{
  "vocab_size": 19325,
  "attn_scale": 0.125,
  "parallel_block": false,
  "final_lr_fraction": 0.0,
  "steps": 8780
}
Each number is 128 + 32 x the weight over its row's rms, rounded and kept within 0 to 255. Layers, rows and columns count from 0. Numbers have three digits each. The size before them is the row's rms in percent of the matrix's.

# layer 5 MLP down (transposed), 1024x512, rms 0.107, rows 560-631, columns 128-191
100:106086127145102169110114129128156133092120084158131162182120096114167159132187166123107100114117164180152117137051159132146137149077160197174137119190142128115063192138131141068030093064101099
109:133154150057074100128117158136131150199082143087149150125115142126176142121118147135188142126090132137128143010098147157141105132211130122091128112129186090157182108146113047096182076116129121
104:147090156084130105178114093108180123122162125077111103120114201132116128121128128168139135078119114129191057162104074167092096124115110078139166135142112150119121137179182111104122073135090135
098:144105128162095247153165116165147149156138166109129105127077129086128114092128087074114103149107093118130194135172110114100159090200121184149082139168091105103099092106125157148148150084077124
098:111118107160079076082154131105162132153133115133173144138098071165155137134187137116133148125171068110042148209120161045070097168169123144085099143108078086147152121096156124181128186121137046
098:155169112089176126169169126154165137147140138117221171182143136140140106120126110109125149133142126109098113188117135118141119117105127056126178182151055046093092155153092160116101094152141144
097:110157059108159079131169138086092158124151137074165116171121111111104132081109080127108104138150144086130098164148115159124095089119049115142140071115113110107092151091135178111163122117106121
100:130159117206147117115205153180138134167161133175113116157128130082108141099038130084100095127115149133142139150120142142148118184112095130099118133135107117067175145074124190095073103157130153
096:058096073116115129127162111163154139159113107164088066150151155127111106170144120122104118097123154129151073141166116170122139125147132165156138076145135069122130130154060112080140172144171137
102:120102123153090098135183129120130172086133102171085091140092109121156099134078085105123133135115121084109081152177140112095168169113152094135150123157083157142086072108128110128112127154105127
098:131138161116118173159135093147117079162112135171106110174119139123124068155099129129150135126080064075125137079171095165169156115156094121124063166114088149088073143135150127107085099153135147
099:081130144108086163116124160057161134088124089069111124149103125181126126179098075152081122076075122137150156043103094181110090113191176092132133105186123153093111157099140099171098168097039189
100:168137139144155083178173074199103145101171115126122116054175088074084089121158163167124214129129099169122146135129113102116118193088128152135086059124117112130171114157142110128150097149156070
102:117124170175132171154127140149144106128109092108093132158099193141138077112113075128182150096153135118106116169115123121155179146116087127171081113134127105120196089136163096122176145088159133
093:120133119141151093105143115118140127127114154102185150142101169140179093083101112077167095145080146140141149211191149122189129145101120153217096143095113167091121110151066146132189125137111105
101:082163107138101164207158120099152104129146111151116132139121152152119162239125118155120159158128128166187188190137161130155170113085154113084110135136138084103171101135097140165131144083151112
101:093102154104129093108150079137170085078133111154127165178133128127121116137151127104148140122096081126077127130117144131158073090152139180106175131084147122129106105068100095124118174117139183
104:142137184156159161083117069121103147162117173133116089135084104181130102129105101078151146112102151134136118102154064120173117150087145143135132130132106057150103099117139117136082128105127154
101:175148103074155172137123166114162119107142085133138097168087149101204105076191120129137134132124181136134133255093167136098093054122145131185135085117128155127147100156190150182144150140183122
098:173114131032181139153133137088044091114132139112151109133140137147094116137165057071180104061167167122127117180152115123158149141159136155171162114148144139104157155113048048101167087158092192
095:088122154144164086104122097072133135131174154106135124136224166107103112127128116161121124188119174100101082203122079117141115123118149075106111222110111124175127151179151120148112113083114131
095:112134091083100133144121165165118109174100143151223117118109080148150108183059127190139146144129120192134091102190113144137079146156118159075075133081119047147097147167113114101174157079152209
088:124081130099101062142103185140097147212132126147150122116137079098177195104191123095185127156120102118194134132142129138189106101222156171119103049121155160067134122132131105122098139133163112
104:155135142126137105153164175100170121084159213177189133127156141119120142146093138112181130110161152099082082172148211123134134154108154119120158152083143101061206147104112174139180100143129162
104:099141122112086096117121108168124164176107075140126121156105081074077127061116075167155096146122083130081145059149111165141192147098129098126090120134134088078149135168149134092078080154086153
096:158158121160124055098150132098164127106110105128141124146166054151179107115165123158133145147172171203086152087081145101137053178126192115172122139099100153142151080125149184171115169148144090
093:164109163132114152155117163110118153158158141110184127120185181119117118188122105124134153118133107136089131196136142124136076137193157125103161075139123113094189154144111170126112086118129090
096:174103119142099113150183138149128105113147157150123119097128135163159128101138110140191129089145156105106116052110131153114163057119175103148127085111161062132078131109138130130195151086173132
100:158181095128140068147145063186124126129136101089151112122115085036199132122128155137117091106146168181182053150158138085100122092149145167153202138113165150160168148119082157078181099126138120
103:151195145124100054161138115111131171089137088150113153165098111138114118150141120132150159188192138073111099074109099058110153167137152133112116137083139127131173102064150138145157101122088166
105:112098138140150048104138114165182138162101121100140069121126119096097082157111068126108161125191144130074128158126158169156118140156098184058099081101149134129149135094154158161147105157131176
099:128128137184169106109175176144129100100139124130137121100113116106168128066125137135184075180080135128066131100135158138168155116093113105110115126125135134099147160145198117098155056199198130
110:104125125109125087064194149137104142074156137114105074226102120143089166153114126120113088078071140129125160230130109139089062144051154120157089135119161144135130133161102133140077165121146053
095:047140115068144111199141108134131115131123102129116096152147136087106084170057129098061187165128095118105075124136133169078143052095149144119109084175161096167110104143075107074104127104136118
086:157107105158151062117086127064119123194116139177111119131174146078148138137176132164111122101124155189217165163136114115130165130109112135098064051079190154167198095152124165180094121185180118
104:157195117137109148130154189112171190125142098128108125190158078076149127174188081117120163112150117150160121105130195110081149134201125170132147110115076124103154055116108158188169125164113177
107:140152125126159189148112133127123121094130167132193130135155091127133121128173142138157137118085136185088123132165106124134145122154143193107142109114207141116104095179146140120165155141132185
099:128125140164130180079159155135111170127056138088124151194107125135173123150098150083133117102064126065106108049140178148186100089209128122137176067109128129123100113090118133112151145125147109
094:151188096160099141102133130166098112144161151160146109083094082126111125093091128137088095083109157098131069042125145128163110153140098151143119176177106144093156153138144092111101133109143162
108:152110142147116105135106129133226191107184133123076148087051170113086080154135194122078144139108108136073078152115189130147075101138107145101158070130113145078161114168148171166165158087148156
093:142127183172132158154145102136125101122071077132082172174097174123120142125089185132096075110087125175138155158128161114162104188129093170116149078158111184108074089106191155090120174162216120
099:085220147200148135136112212071179149146056149119126112133073129092095126129120132109085122125151160142031144098137099121077110141137148141114140150058134098190114201106138142126136124121132143
081:115151084125151116165142159135084101177157152140156101098103129120098102091154108161126098178167146137191139137124141063105105090123117055156159109100155115137128152114129095193165104116087128
097:169108104159107129112167107187093122109101188098107124092039160057138142193139160140117081147126095125062163089172175126110142063189135058135138197106068125127107047037145082158170194107143139
094:101184182192093157162080101103107126127105088142108176117094167163128073164131161113155097154156131098122101109144106223108131113110096161129168099108176130122122137154152117098144121115134120
098:104072146126137162134109138139132126114174127221167110104188128108159174178136128137126163169126143102130092173159133110127195136148134098086130065137142119149181160162110122174188146108110105
102:099125117114121176111109127092134161142114135112179093107152199167108081141131164136077150135138161157141114108171143142184132069117100095100027147112117116047098148145106119113133174169059185
092:142123141108144105095125195129152114195138127127083097147186163133100131121183065152121176131126162084074075007138061101128126151176145143126105107128074190121080136165121102159114162096088122
097:122101098087154199093128101135073121210125138119142157037149113126143176112136096112176131084112133123111149133152106184175231104102121103104098169101112130140113141125086119126082086140108073
107:104126119066109223103060081146138096119131166113121154143125195121154165149140196123109117161107096120100097128162139104106123125170132139148171146107124143177090145139167141127090159112127199
098:149154094058127093117133070178130116118141142128115147129133139078113152197186187156124129110147109141176145021140152149197059122134163099173114146156134211141157140084146120122139095117151142
095:118158184147124113134110083084086135141099132198181156144196079125193124182196175162147129160150198191163086090120119139106092099099130150056131121121151058110129107102100132105152104095158091
099:122134117126154144181181066188147147127153086124163139146122082135054145187042093099147146126144138159129154162177109109119140102128095112167122064118115175110110144099082095133135122122102135
104:103164086070138153141135163180091101172084123092096093131053125121092111054085119145143163139135107181104141061128105122108147094115092132117152130132148148166100160089128159184144144147131105
094:126113118101090130116147109089079117127180169138154099084176071131057120129207078096133139122137110214157162153147122121136139123099150174141171197107079098120115138085168152148122111126154086
103:051133141166083138110106119161120108128168095116114081175185092151087096098107134148084127142167090129139059130149166078126129167138137105132106138177126123087073103122103095112145174103159101
099:197105144078094150147155161144099114130111127119091074086075154172121068164150173127204158135124152111097143152080116153125175147116155139115138133144093109102129061162126122098065167141125126
098:123134129131169201139112092145170112204179147114095167141163136099081123180134174130123129124143151162095111114153167104165170119150125090133121139161156128131144120134095140076125127113121112
107:143072163163104165175102078168134121154165077123110031142144134123134105062080125141092119146097148149128178179204170142142151122124066101141118089116109182153120135150106143144129072131113091
100:124132173154157184103148150123111076096168170136135113154157168151135137127120174146177165108120091142157088098098121095116100150106080086161089065183165165124118166095095174124106131148126124
096:144107129145115094147142116121110091169125115115126105138154118065147121126176156115111103147123143171167191073105202118169170158164133173080153055139103146128089132137127075121117181104117130
104:122132153181122179118178142127115151113101086183064099111170153065158154088141103125112150114124101092062104076137084150184091096072107095123119143125099142131121226133180123134137144109187134
099:172087121153119099136098129094088163155110102110125158173138168183092106095107100070192131076079085138113089104069107188122123169141083154120115179115106104097145174136133092125147133128099115
097:140062129137176129119147047122107159089139149138176058142170175093142130089122115107135105151102157085125135095120105177156143081143124153081147106146148123115146162099158104104105171104136138
097:116191154119148198107140158116100138082121162127153150121194094135198132161105180145133096087081141169099096082157116136127100098132162153122181133062121091122114056153110153110096093115119207
093:144135120130072099071090127109105160178146166169093087094115130144146107135086114164153155142101180096116130142108171089081125153195148064132108156108147071116173144121110159147162106140120113
096:185185152154067231149113131104139186116134192141150143181128129194108153151114093168096101132160148139077154168095101125052121155184104099135182141168166102136169126177118140165142123103123118
094:129148084183163088101146199173145151168079114134091182171145093154147083129150136104126082088138184112096121114166177130112109100167145039187112119106091136113172132172126179065134108124175111
098:170076079134133025089094124099150069142163126131139151141107134146159131141103134150106124129125128123129113071067106090187117135161170132142095173156122147116163140113127119125153138119113053
094:150189129121054121133176110092078102128148105165133207071138074129125086186119146131112101122138119117136106162235138156140109116091177094176099076099147112120129136099159110101050126109090126
095:138115144151064142115112130092132112078053155114074125087104102132144141143176115154098112151131110053133137095101108121080132157154123174103116112120120128172159173099128096102122109114206126
100:149094124152107124194075114145098072128116094090179107126150158110139104041154128168111182094165128171091142199119106137144116126141142112064130179151086087110134164133152147106112104122119133
# layer 5 MLP gate, 1024x512, rms 0.112, rows 561-631, columns 128-191
110:136110070103184100088122172092179132146141156105109106075142176136136145136085140105096160101138102127148142094148152106126116167079106161135150215115091159102105143118084159142148144116176175
104:096116140132131061079236105106138149074167209119086124118090117092140115192152121205106105150049127081150132085104130091105098115101130122104166127092130159098138139068133092147179201093115143
102:138141120119113128128085154108166087132105100054160104185065203081172165168100173139151074120118138098130155133155166166154117141110155129163098172123093098135141089164129086145125200137126118
098:096123120115140062135157128077081127157198148134158097163083093127149077123055141113121145165131078026143142143124133110106084152162095097114147118121138133079176128086137132175136116058132108
099:123142110123167128110138099119168125166092110106175135080102140135164134160066091154149126053108136143129119139147177131160134117131067090108126155126154174101062130184101098087166039165100127
107:194139141138104104139140146125132149135122109168192124097147081126059128155146160128125158137146154154112168168138177110129196132141133098149166148145070081075139113170138141194128088102121142
100:120131129202130130107156131110135134145155161142186127162149162122135147133112131097129130086096129157118113135128060128171140111103112169147061063098138131066181139173124173095128136157148162
099:117092109123116065053128176087173165119089108196097128153101131164115120139112158101149103110067090095125130098114120141128122119152154109205148136162122120092092159104086102151130161135147162
103:141160145124174179045175135088108147155109167102113079156075180115126108093049110137060112166097082079073086153149094131154148173072128126104166154093053132146120096167062084166102103116136141
101:114183101129137139079098116087165196103087163116169095104095141143143198105106128145148123139113096132162095146090147076134079111141174141055127103102122079189164073088120165174164120138155062
098:100147123146131140087057149122141153054059192107079126149069077182070151159168120139127083104094142100110082156121120155132144146108140172075117110174107128135150079120160105121131149115068143
093:113084148142181148108117153089113126167140142124175124088157088123101203238169125093114134132104140098201143147128178126128175097161140115141171131114116149149089102121114151152160149111094078
106:103114151166160101144116106120168118125084146147073098147090105112111120106194106150145129099094156108094096075087173097157123149161096134149137110087086157088093111157104062176172124197120093
091:142174102133129170104134073196156176180117162201147078146159139143153153174124110112086144074133108160129129090154097097137156136196090151079142107129175150135149044113145147139173134089152150
106:060108125135106139142134131175108102152131095138116159134121174158150143132048221121118086131138191144126166159159075108117098118107114091166130111173116173144127142128172155143118113156166160
097:060156175172151127152117131139069112116115141130157134097146127116112099077103156143140118139104126172094127123136133067102105146144135115080122147138095093173130104191146101134051144116136199
105:092125118131125080135143122123111110156120179130093095068157112162118125157204207164128086092109121133108116147172158117127043136186143133158132150121196098104102158144121119091137167116101081
101:104072076148103182116122140102150132117187105133080092097152177136074144113103097113138176109115136129145167165140165125115067130168121073166139131131167122135112129156120162096143126160146124
100:065151071110095115119123107148130161131119154054097096147127139137143087213137089122163126191142100144082131102096155121166123116145165140110065070113051108169061134130144153117097199117093121
097:158100096139060158116121152168132090134152157125129101221122113130091172094128130101135166145088131111109123151184149116145169121110204096149076111119101150140122199062140143152105106145134129
096:105157116128137091094143107143129108137121134129119122120126163137149153149136133156201133153129116073089151125142120130139146088103076167143146129103158140089093153148111119089106100142217047
092:086141108090158069145121102139165115094149163140130108093136112101118133150179108092127149135067106162161149124071056142093101135111138076095085135157132148111128071157106118143069127146170162
103:123158097101113112075118165134120182100126142096167070154146098108139136131144091138126096097159085068101140133202071068095109109129131102165205127016179107104117175150093152179085123118166107
102:161102086089113061194076155093136105118187115109152074113117082139139091176147184160123136114057147097130144126130156118114091156144112185097112155108070083111089113152074112123100141127152142
094:195118125151133130079120133161204100161118146107212144097099144132144134111075109107169167174126116113123144106120123101137187133087132081115146110158084149114104148105097131154092125077161121
092:077139099133103104114082149128116146196129146119097096147138057146139150142114151094124132116133135154173128163188082162091158099071094185177119124130184119089120091110103075069149106188151137
100:183146210162104118128104103127190149129101136111104127177125152140105129145190151141159148087202171144107133154083151065111154179075095069140076167140162125142094097157139139119132091116111141
093:093110078141161121127141190108171078096125122124195128197109146072060095144146123112111135130143146093127107091147082117124178164128140142121099158152090076065123093196081069097070161151126167
097:078130108096132093130117145072079171091145178101124160147142175063102117111161078088180180145105081143192121122188123120171082142143092117145120136096121145104092108076161139129124186061080092
107:117138162121141121169088177156133142105104121065129129138095142056080167135159119131134167211087109055120150141139103131146119126112148155082035165117183131087179118083105106105138103147115176
100:169181096130138075135108127120104131130128082083183144125132111139101101118143142122125131185075167168073096180128152074099152110139148133149137083109178093076133107181105177133110140121151163
104:098152101105149084137185149094112091109124106122182070175183097095116127156087136093114146116092102162095122122179098161153150109115115085172128179200104144102113134108105136069124148150187170
096:151172142118156100102126161170143122146138104089113158138011128135167170087121176161122166051150165170124145143170185134042112064121138091167109148111159141155108142101170111083140217119118119
086:081106151191118144131125136145131129116094194157120080137132140159092086157102172062122131100139049135102128142175132098086159119084161194119092124121150140191096098119101133133137159144139139
107:094101188114186092126129182110152088151123109103145134132122146167127160193146146112134109146148188055159123147146159128137108091125119141095166140121084145136153075096066102140137137159154204
106:140175152118133128096174086147123133118049152124109141171097143178105131117137103171110139115093158075139059173123189132169096165139097138131054063142152125151134131151113114094132083187104143
096:136145102116105108148125109209131117102112153135169110135125142079175150174115152082079125076082184155125138118159117096097148118162141121092106158089141082129104173170106150088160132150114146
089:130063099118134108126082141070126163129143146080070163142153135089116113119138136158099051153101119155124217100163124157095143078152054096095145132112169091112136123153104101133107084087128068
106:067060089113149212135148161124115085151166106087141041109138158129129159113120115163103108133152099152154192113103134137098121171109156124096175105172109074176096127062065189124135162111133124
092:166124130141130125110133117147099144126141187096131107134131133200180149121103128108166135134156176134028130124139138110145107117135089097083121097151105154152144120116148124090079138083099112
101:135145094137123171121155100082113128127163195081171137154131126171093105097138103132042156155165063185149073104105095129176161115156130115121130125141136113114128148102065173091165120124132095
080:178135136092128122138119116134162132107115137159195163124147167142152124080115140155210135114127148088084117122184136173139112155132169066125142154158102132072130117135075095122110158097106138
097:166095109111164131095133157152086137143113113110099119132118147126130125095062123123124157145089160161112141108167193148133109163129111143162172089115088137046164111180092155155086066103135172
092:120067088120103100092104112129137164103144112174132198119103077162131113096143089108107182108150125119102073131106185177097085105146179116121133150139095081131076126086180125111117155099166120
100:082074111159105112068105134134121092119122187135102135117129118125141176179140123126127141097112061124084133222148126114095109139072141141146110184119121140122104041107065162132155098105086138
099:106135121078127091065160151073141101125080166133163181186172123165126174128123194091191109162126108082077096132088166106112150064094122064183065130048123128212151144120121119136082077107139138
091:142072141094184069136116104121100106110101149133091161107167120133105107118176129123133102153194121086059139131126113172124117118158127161109118102098095175113048104033095119202087212142134125
095:087125104107130173068179078154106137113112108059061122194135164157115133118134126103054098138148140083054174135132116120108100116061129149145091143113138139114117070180145130137129145187155144
104:114152137129079137128128158074159137138117126099144126125095114087078134108150060118098109107154131139159127174158177151132155148119073132058147140100168133107163095113084226177188140103125153
097:132117149171154112150118098096144090186126144058112128139108144139139092070130130127078078098146138114110077144151087088117179131109156153143133111054137160183127063153093082125181186138077142
098:161126123152135176088108117136123115107105128100169091151083078108152122160130159131148146162110162204148100151142025162115148109143106138156184141092185152139173159067055151157106144126178137
102:103092061130134149153159070106132094134077082144112089192082121142123130149184158098185103111101153123123084170123152148151112171153158092124165063140175165162147089142117137136133133135139166
098:085135133063162138073153107129158115089172111086078155119185147084085118155098082159102147152071172193139134150158183059128135138105169115127069108111121124115141089134129157087158129103106127
097:127184120109136179130102090170119084117176138144128113108183150150118145199162109131144090173064196130147116145247130080118102154170126170085153144145127125116109005111138118080167178131125112
100:113142105063147127088141110128137106183102146163165093064129067105118125144140143138146107115091141144149139137123097136146133054153132114141125156069126148072135140089139191176103126141090151
101:136188159130151198120172113169056070168165112195122154059052162085161136123127097123128200137118085112133165121118165108126115095101109137099099153130145139102159137183099136104122140097137066
103:069143139113145087135073104152093167069124140143067175088116135098090118139187166127099116083115129087093151156070089077148141097115109133074183046122083118128153131171108135133127134112176157
114:072106117109095095083124167137118097095129164132142133118120142097159081151133117166102085156149083097141069181093137154123154118093168065086151137102157163150123094122097151125110079104061155
096:079158105140131153115101079097191109120191123107102118110079162062140087139168147116134116141140147099131126115129042088131109096106142188204123122113145174169135132109117105088130180133131172
089:109193093116134077119154148099136131143114160077179118062101154140138068108109141096142116155152070090110080109123087170104163133112173108141072097115104101115112117140106185118132129196106100
101:122098149071051151132117210135169117110105119126146129108134062158130117149115140146121132137106190189117044111129177098101090182085121169158124121076146100102178123105095139059167176131170143
097:166116072137159120133187181145135164180190120092086166139136119134149173142136146129124128139103126157084127167121099099136158105146087154104139149162118123105158148148130103115140152102075118
093:119147148126132094145116157136159129172134093140076095150191127070140119165132168107156081118128107189151069170110166124107097162121118122116054124056138159149065146164162111127067106087089124
091:114116096146139128158150071081123154155089152129115124107108069144074116113100136147124134151120159161172155203113122175174152192141177139138125101125115107143066077201117193113157134106084142
090:088096175161108088140146138126138186099165102101088112076085134133145168149184112147204113100165189077082101114162111125108112199170105127126131130062087164182133104112129147091149132131193109
110:062191141126177192146102086155136116140180134109108144097139093135154101143110118113186139093035184118123163219130128091150180135113126106131173072082144160137093115166149102139082128173203189
096:106181129118091150112122112148064118096099104161120157158104159118114151149093119155152094118099115097112139183096114114112162100133103081125131140126219070150093107140200142145149129169180159
099:132073053119159144103145150049152120157120120144115096136106128112168081171141141085146133067126095137114185060135095124101147169135166122171117112126122197120197185143103165132129147155174113
097:103080098192129142099110121097090114042141101143148098136128135121091132067153104136102150125179109139115059160084159117171156090102167092191096165204100139132098147112189130190117152135127095
097:137176114138126174129150141155140096178158068078158141132149144125160124142161148116182110180075104129057093195126117166142111132181129181131133126130151144078162180152102117112116160169113121
105:049122200080157144129098111116174136174162119065119140106111091131150103146162117186129088122089126184090148117167060111122166192091077168121131144147125096124153086095102082128104135143114166
# layer 5 MLP up, 1024x512, rms 0.111, rows 561-631, columns 128-191
106:130136133042116135181137138174137134134147112154162149153114108133145079111129132134138129117161185135111133109161143195150129104118177053159167098136193071106190188158186119096102146125098100
107:108182128071152111141104121156169148127117126167121182109122092109129121143116104084147121134078108049174118129152124143147109150121212146137107102134140118163099142116109115136097127088169121
097:155074112110202087103098126122145115123149067092114091120090104175121139192124137147110060113189125076129176128215151110157152078128090206131173175119098113132155070182148101166156100162099055
101:068109158108128183155129133187156137120182059095131117093146127151132179100215166123187098164086129173121115123071150123136130114124176155181105142113137130133122106144174117123119183129133132
096:119143155182136133114128190142104111143116135067194158159080162084172204174108095159118144109170135094115096046163134187108166159166163085167086135170095138154182085159171130117129163178147140
101:084141108129116119114168080153114126141114160118164082121145075108118092107123112117106140127090208139111141073120114096145100178070071094134108090124143165135106191092140098119092169089133173
100:042115139147139121110170120141089135166091085102045122099094097141180163181142117120118116198056082103114110142127086163162177161074098086136160123105136083116161168091085138151109057154112122
099:069095110068191122174104103099139134088136121137145134164133179118163165147161145114114147131134092087136159119169124078102132119124147146117103126089113053125119120121095159088119146197128160
103:114120113130137136107128172154039199047092097092144120132126157118117087158128103079059115101135143147180159114089080100128123168131153162133135106173089147115156075155119100211120164145149127
096:099146147162129150094135083113156122177150156128116167228153128129150121158255155107164096154140136155114175155062156149151124119163137112176130178153083093106134133117114136063133100126099123
099:114170098098134120086147136092144132118169158170142095120112112055162117106123160112120133152128149154084116055144076128150145147155128185090147123131083120152183136119166068136146112137127159
094:101116151161082064134066140104094188144137161117105116136131096065176127055123134168098099125142135140150147058138112145104173173133150114133086132117104121081139085116062147139158070164149177
102:187127117089082180098120177128104064151139121182087113080097143171162104147154169124146134182075146096086146160100185108135139114125123118079103242160134158173109122116069132122072136101165096
084:131116132127070072123140149107148142166141133131113122083092165105153097159113148118180136212121156188107135180194128096099150156152110117157150126140051192125103217169155133182109228112116138
105:126151125134138162122167094133119077117111082165063115145130170151119138133069124082051106138140182134187156115091082158143111079095156089113112097099131200095124078171155082109118109132179175
103:139117057150145174113200119093112144135101099156124093113131206125153102115136102157160125117148097131130144107103132137114095183150166144082182135143165163161078175159180054141111178148132123
100:179124106194191100127068072146134120155125163064174129131103097088109104131167145117063160151120091129135157121139128158138158110056088143123181136096217064203153117181122112179182136198141105
107:150143161068167111093110151109090108148123069131130066099167176123128102181142166147137150164117106147087154090070153113170159111085099044137135186105112184137147103128155116135156128102158143
094:144084151161100097152117164110085151148172163145184148061084101098100108082092136115139090090062132134157077165101146177125140163124126148180192128118143161100155094076125146133084139165102114
099:194154160127101158141156111162129081116122111123164100169136189123086169069078210144143125143136116150171146127146119153101185175173100062104110122175129104158091122132162089136144177167184108
094:146104090106077078145176080145143107150112179173127162086130114131124156169149104137097145129120130114110160179144137140102176148077142098091133140144158105172180142108150152163048084155153135
093:084155119107144132196154148148124161109134147113168124165109089119103161126111144154093160172136155089129103104116179104134082148141117198121196062102154103114217092137172163189111114124092124
105:120118111093144169145156112092127045143161136151148164117100103081093124133105144149087112126071109136122094162110122133134105132084125106188176145133099097068126158124081137128092057178113103
105:166121137061139126152186116106112130086135193104132125160126146161099203169152105182100096126122156137165137161127139132152093072110129078128146142115136141048110127126115183179108096168157151
099:172114100140051156070125112102124098120107091154100119147145086146142133169191147142122143108099142167118118129088155084122156069077066115076142094193094124145119112078114018099159134142099154
099:068120158154068076179177168158132109179120122100148136128138168181174156139130117196091105121114134105107147139124141125113100185148146140164134157137127129166137145102084120139083110071135105
099:055155066111176063133148142108133137071114141126142055167154064166073070098136108148061134180093114133073103123084145115157110121151176127099135137132116130057191152171104116203137135115137111
089:206175169146124152143123092141181152119110097100160136151184162075141150129146164132102132110123121155107127161135216139154090101145148148131170138145120166143128123116121076062149092108139130
102:187042096161171077072128122199186129069091087102095094134134093122052132056188137122141110115138154046107146154074102142086159111162141151151127122140125133173128164060113152124139142124166189
106:139119151154132150144145080090167128141078138123154173136158155117155081132140102121182044152154126134095150133056167122095148065131169099097126136170099134124113147075088176124155146165114103
101:159149134110058185114049134130118132080111120125052149140112138130180114116161088108206145116166121114198172146181075096114165146146132097089157146159098170158157164130111197132071188134162192
102:109116198104191066096182198091109083096125094150132071148135174123089186148139128171095109093161126126152161169077141126078102140121155116160069123176112124168099124111103132155074110143133113
087:120109087110120145095119125158079116112142128107080150117113105114108148176139156078185140102106125175071163130119148096094128099161179140170099156150162144083153157075116137101166107156139142
095:157167064152109109085131144100134105092118090090106151117114089071147135175104094135088143120072107143154147151132135123145110172092175137101126179098159129111145128122132175182070134124106139
104:204080120126118146145151137157162138120097073150079110123109152139108121116143126137179117067104176075147149101071174118123141089110142186104055117150190076160167128069051143188127102150157127
106:118152080154103124159117110142134124144165127157175129160139152178171167189203115117203142180217109115112126088160101044164122138147140154142135153088165099111093101172155183158164186100102140
098:185157087134122142148138204162107119108075129087146159134098153147109082082123112149176084132128121147109131096135112076138157088115145159082140123112120133169103144135086116110134154141125143
093:098188159143126061085135155065093112167164130142114139145077125100135140136134116077160161132137132134150123114093116107178161158104100110127111067108185127118125156107111092132101122117156108
108:127141107150079138194122087125150093064134124203178113082115134103115084147209184147111178099084125169069117086209140139118149111171137097117140123165121129143120122153067129162136119034080121
090:133183106219175181096051085133152087120150203086130108128120099166124150140144167104099144141115095145070140098169154109112116143182123072121149117137133089160132152152147080151091142145192083
100:143165147137167094148135157095120147160181172075171124142108118036102117121088177094109133143182094111111101137085103094131116114130132107147153097130130118091147143040183120143133117122130090
078:158151089123109184156103101067093114062133123136112096153096140157146077131114097171106123155154056129194111094188176126070146144179098163171112179138100160124108170148120126132116138160102096
095:139139119121148148139119123122180166095144122174116063149101111167162161147104180093106157071155131092116046121105118149170148092136129115047152118097134097088117125074167077076104089186144117
087:155177126134109174114195139137082139113082115142095127093096122121155122163171096225111115149079175165136178101162126089127175112099112186089135154140112117213106108150163145134105126067127131
096:078181145114154113119109105095070141140128123143120109138107134094169066136121157114079159075161160079160097179096108162123135215132148099081097205087163163106151101122113123112062134125109200
099:096128084097204136132130066091109146167157103124131152130117134139091101108120177136169114137134104075184093134193225101110114139078119144160061048125136132132116105151144086121148084113172115
089:150121124052130182102137121117178123147141141104106125123151144107145081141101077135102097063099121153127138106099117120131122084111212142118094111113161100102135144154140059100089117125105138
093:164129162118133142123119117069143114068113094106106076174126100105124049127109121130120140104165157153075097157112056124136124168110183116144145088156110165142138113089111110151121121118105151
097:113144094119087144090099066051151139159116108099150137086090202098104134123123105094081101148142092167096199145088158172110176137137085128127077162141057128132115163126134118171189173120083142
100:194138114133148125143145074135131114106098084176209156134106151122125111106137154146128164135158157099142179081082099148136153142222168069128115137122118141095138133098104135179070075126147159
097:166206132154094166117079182088125102183134135114144186071146212076116159171091121141153093093146134110119074118092083082066170123119084122134151150140181112042092142106145129090123118072111140
105:095136142181091142087089136156150086138150165124062221114148109114132112102179144148116083150141167102127115039084143149147126169128092101092130146123120079134126146218104113118094129063142146
102:136159067104155109086168126082137115130137148103147134151090140156124082149158121136115118087042174154063110101117113165061107063120122112129119164090070153099167154189128126124089155108159149
096:139131112114123107148174148093102063121112152050118099113146153085134117121085117100063162179203114129135115048114183107075075153176149125157181179171095139194123135127146159133165105125154132
107:161127124140153123104056152103135152120143111169118161111115121136090134168138079142156152068147154126186130180169093115165110107199099150133195102141120089143139086013142126130124112134141099
104:114086142112169181168136120089147098153127122135112100126129131134115141140174179136143123172132129152193127096137097143133103080154116133147155188164073133145130139130160163121147126134157140
107:154090115134117154147182161160170088109177136119119144161149132131088151087162103166113129132179081156109146103174144094099076127145177171110150158132141142128167115161113106100145114132098097
107:088117137104108106105124129161165095145102121136155051150142129174109145144172135107131108138102135161134109142121113141098141114218112168113127093144119159084148168190095160120114065064126131
097:147128148122128108120177147144137191150070154156141150158149180175111107164098192129180174139088125187124138097143161114128161112180062112140137115150129132078114129124126158159162192149111061
091:125065179067208146130159115122132116110116128153158128120200109161172084121080207138135131135095125129082135114147121101108123108112187085147100134080097184093127107095140145084133124139178135
101:153113109100136081111145094168137127151168113080085157139085146130166167144146120142111130139133128113168105103116137175113133116099096102160125167091134126156114123098149098184090133136092145
097:128116209185139136080123104145113122106127143138088096167118046097166171043144136075134103141141047160085151134143099134097145110123098130100128163145151140153118161158190117083146091133128077
099:183146091133148133136095173092128124160069173107110120083123123148104144107161060147151090107125124132143168134128118181093145126117124103110121086083120135175126080111126131110132099125111148
094:195157182119063150136118113113130097151135090100114190119113141099142134088151165144113129140108154111081097164066153109077079099098063111152126081082099081140149168149150076133115121215128108
082:119137098157076101142102143104148110138142110140189157192162167122140107102106090129143120131109095184129196085026152154145193160111160108109102116163172186119146161150142137100110126130117074
104:123146126130072108134087149126148153125121095170152101096107164130143037096120179157103094097126125113098156166124174180115197100122202121092063112127069079106102179084164131181120089179171148
096:069178147141137102093188077124113152094067101163110091129082139104158162148177140152100097106116165100128177125124114147155161107113134095153170131096175125159146119120170115180140125175194141
097:081093100103161146142083175122144115143137140206110157167089099098157136110122134100134161142082185149125105118125122072176086134116134178178145197119117218153139127151137102140198116157153140
099:131168121060152065139095159111153105114094161096137103102092130130161142149163150101144168089094137205124094140102158095163101200146145071137138143140068088157179075108096140137105134111055070
097:110145205098147127097092175154113127146096111110125129065118171148096139110129116142141113121109085116180107129131138132119123119086111105122112086113067121174167147080089128100130104112123109
097:150144140103133164109121133156090192113084143128088142183128191124067110116144175093052164108143107186153167116145108109140110176124145136144111161166122108135130132148163121225098117123114084